From a checkpoint of a small transformer trained on Wikipedia: 13 layers, embeddings untied during training.
Each number is 128 + 24 x the weight over its row's rms, rounded and kept within 0 to 255. Layers, rows and columns count from 0. Numbers have three digits each. The size before them is the row's rms in percent of the matrix's.

# layer 7 MLP down (transposed), 1152x192, rms 0.0907, rows 1135-1151, columns 0-95
098:148150123116136098131159144115148142126164143146137114189135124137099131141085109137121128099149125125141119143120129150150159134154125129137074176157080104121119181127134108157143132146108094135120124148148159100121167099121112135139127113101109129128138111139187095142106120125078140124
100:104137147146136090149144106134145127164133122131157177126127111134091118149081142140098130139134105112120133139155136090121133128128131126128128169118125163100133089114133129161126126133093155125119134106123111160098107100080112116142162134127097130120161134109137094082161106125114109097
096:131131159148144117162106089109173147099162115157148167132124103115114154133094129119167112127140134101126148150131115112091147104133141118127142142171094152108132122147140132163113154119128156151103141100143168112123101089129145134140139123124080135134094133098127121153136149143124121141
099:165136148095129121122167133133155179086097140141160131134137090117134095110140092148157128142183096137153097143085148091147122156152094138113096153073128127147156158107134129129118143120124123099085119110114099164148119092168099105133094162175121113119126119141119128147135129110129114123
093:060101121121137142123083140134136154135144092097097126143120119143159132149113105151140079107119127118149092115117114119132151109101122107128136166175164129098131113159166142142150137131137141139136126122119156116168156146141141116120065105097192106123117116149116149193134184117140131153
103:080104203114132129083138124097143121119088106147106139114108111100118135125154157118111125150105144143152148120103104081106110125130137147121141125168107129090157177137111138165083135146153149096127123139142132112123180148163160071129130130133149127139132090120094123096117149139124141093
098:162139101121102092113088119109082115136132092127156146107146122117123187135099119113183130122176143107164115152120143131152127147088123110126146170121101165152091085134158151110136164147155129099137094098145168101121120114115146119155157099148131142133118116116097180169141162111129144073
092:099128127132139158155144129128114097165148126108157133118116100125110085152138108141136143076173119142146149098153085097121130137134099145124145148137139109175155130139159135138156161079129132118116170145116140102083149095155095155127127135089100159117130103133109133130153125120134117117
089:112129141127194141117078134148203113115113110137115129094129092104095096139152145116163183132127090090154096113131135125131156118126132167127097157112170144107143157094117124108106113105137168120090122109153105148151082125144109144132111108143161092112095119137131129117115142090138167120
089:110161148107143132128128132117197080123136154131100087144134153156116101125118136122135104109167147091136174095155116125115116122106126160118138138118141120123124128171131094142121118099145131117091119093114162120128153073103135120117130090122105112153131106121161156117124151131140099162
096:104125117126109118131140147102131115145136143156147092134132111117119114176117149125123138165120109113116098146110140114119158149101169117100129133142130148113143069113144102130114093171142098098127090139125158145146100121199115131128129160115123113100121119144146144141155125149102109182
108:129100143111115145114085073122104166133153114122103113130134120104094179147138120135132110094131106118129125112133120113102152173096139115105101116111141131145148155128122105138095133164125160112141126129174129065123112122135156145163104130131093160132116102144108115116178122126087134126
096:133131156105085113158147142060112109139184097132116136136106131101152085141128117109127111132125149144163133086125132126090097159128100135112156152207082141106147137114127130137157138128126122120161089142115128144103152105119160118087136120114120129113155125151142161116124147153110170127
111:111134144128125108185113115125107091110141146145163145144091113158149137050153113101114132155121114173148155127152066149151130124152115142161148111147101110164122116123148115169133120130131073176122116105117123101085172123111161109127114139143123139156126160060090132136111129152124146105
101:149110150148106133119127149160115127126114135114153097157118132126161103104122077145103148132125121133147151113128171079118118095125152148170135111127103114112176082134112120156099169147097138121108160131106126164138166111130124156097136155145138096129148136130141146124160117142146127127
102:150163141132136084094126131142118160100162143129135114125087095133119084136127157172085085094090103138154102133136132122119112133112082130141121179164152135168110109154159119100084143115123160127082115148119105144123100127120137122130102149124135119163135107118150122134102186166109113133
106:102147144146125123125123165145129127127147069109102160117107137109123155125128146125168119132098097134125150154156125149127128153100154179125167120117096130092135119116150125127083145139106132114120095112131100108104114107107114109122141137103147159147118144160123106096100130161136126124
# layer 7 MLP up, 1152x192, rms 0.099, rows 1136-1151, columns 0-95
099:090121135128147114149174116139114105127140140123146123121118113121108113134131176095138135100129183157130134119133144109129128097141132153080100084096093118133072130155126136129132177122094095119132137108145112142112106124144157121138154139113099132131127155133124132109130135109118139148
095:134137128106071095127146105115140150160095124130160126127137127114148102132134115128105147061130140145127136156123157078105171096120154136051115139144141140119115106126099166122138122144113120142137112105072113140114088105145128093119143195118141169161133191155090098126148102090117159117
095:148128117161132148102176108110117125156081128115147122097134117122121143152121132150103126130151162145156138075130128089126154151145107173127134110132157124098118146154135084084063099087118120142111139131151106171131085164106077104138142142158132165113150122148112161129118135130136153098
093:141133124128119099100175133129113119161144161134123132155136136189140130128116135090095133125131134092137091103103136109081146165150095122084168141104128126143113140113129136104160180142140147127105114113123141085129115131143155108085139126141127097114119120147138126151138163130130110170
097:159100106134127128127125158140139141122132126093141110116152154121113169150108111138146134104137153130115134124104125134115100066107138101161118125144133174103102153093163166125117163099157140132093162157115110123149116145091095127106112119115136128110137160094137137115126173129167128101
097:141130111137079143157113104108099100134133137082117099127157132149121108145117134100144117098110129158102169121127125143113111127083153107121114132099111115137126125139180069116132135097117131146136131132123154129126079122118156141064095110109139176142125113124123160179112135122165112156
095:123134117126138163090135157157106142151090130134151150177158116163133121133146099142134071145132127132135070120168128110139163159116156099123117088102154102125090123112122107126125114150136106120086145088147112166117148106136151142116044127149111146139120103103117129101113174123180099171
092:145136130110109109158144131129099133133119112139135099138084156185152146168095122120072098140099134164129094141122142138081092182143136119140111106112095087125146159119135139116097129165144140123127141093138127143120107132081126114072113108106128135119110140127170130135127093109162169132
088:123120127111096150121151134156126134145108124122099120138147171163127127137126139087137118168128104143118146152106133142096110169069125115113159114142141114128149140132114157117084079112098125118141132130121148123100091114116138084081136123133089109158166115134108107129118117157179125153
090:073188106100089128102109125175115144075099144124165161111096114101157171110166145132130125143118160155114088096110122144154163112110125142152142101134147117124115163151153114158103130152131125128153115142114125124103150141161148140123097083131135113179140128131063116136106131134136144148
103:112142137107118120109143101135121147159139095130104138165190114114075141131135139089124161115127128140112084097150140123130168136133113171111132067070104144164092104175141110131151145093099122138115121074143103130109120152121120126086128138161098134075130134120121111146147121155139136129
096:157136131150173146141130131171183104122071132169104151182148135108140127144147173158165116165143134123107135110153117148140112122145149140129112075103087163093131119128143169119115101113103098166155117147170147153181094122131134126114123136099122119122121117144151137105149102119130112137
110:119170131123121125156159120133142071102126150121148144117116168153153134110139174090130117121134136119127167137090116166157112133119135147118121145165077127136138115158129089178183112113103152138112118150169114115135123132106111124154153116135118121139112110111124128075092159137140140100
104:089157130113130150150163122112112097113100136137116084126149137169131110131123095104102178145088126131124126117102171102119108100102153129150126151079129106178121131162104140161114146159124130174084143141142127145120137122132128152109168138145147151143107134140093118111126095102133129162
102:128126117113112073109146102153170127100097123136131120190105193112100123074157148163121168130125138140130125120104144125096171096134145132145128133091157137113122111177104123132131157139130144122145145175118129137128109120111089107101121145173134113128143111122103091098124134126112173158
103:143124103127159128114148173165133134117114139081085121089149106159141118130061109101168133149123133150158112076116142113167105157137139166134149114113135157123058136121119145120146130133135140105123135167122088148076097110108144136101156142154128121123135107116105089146096176100143147144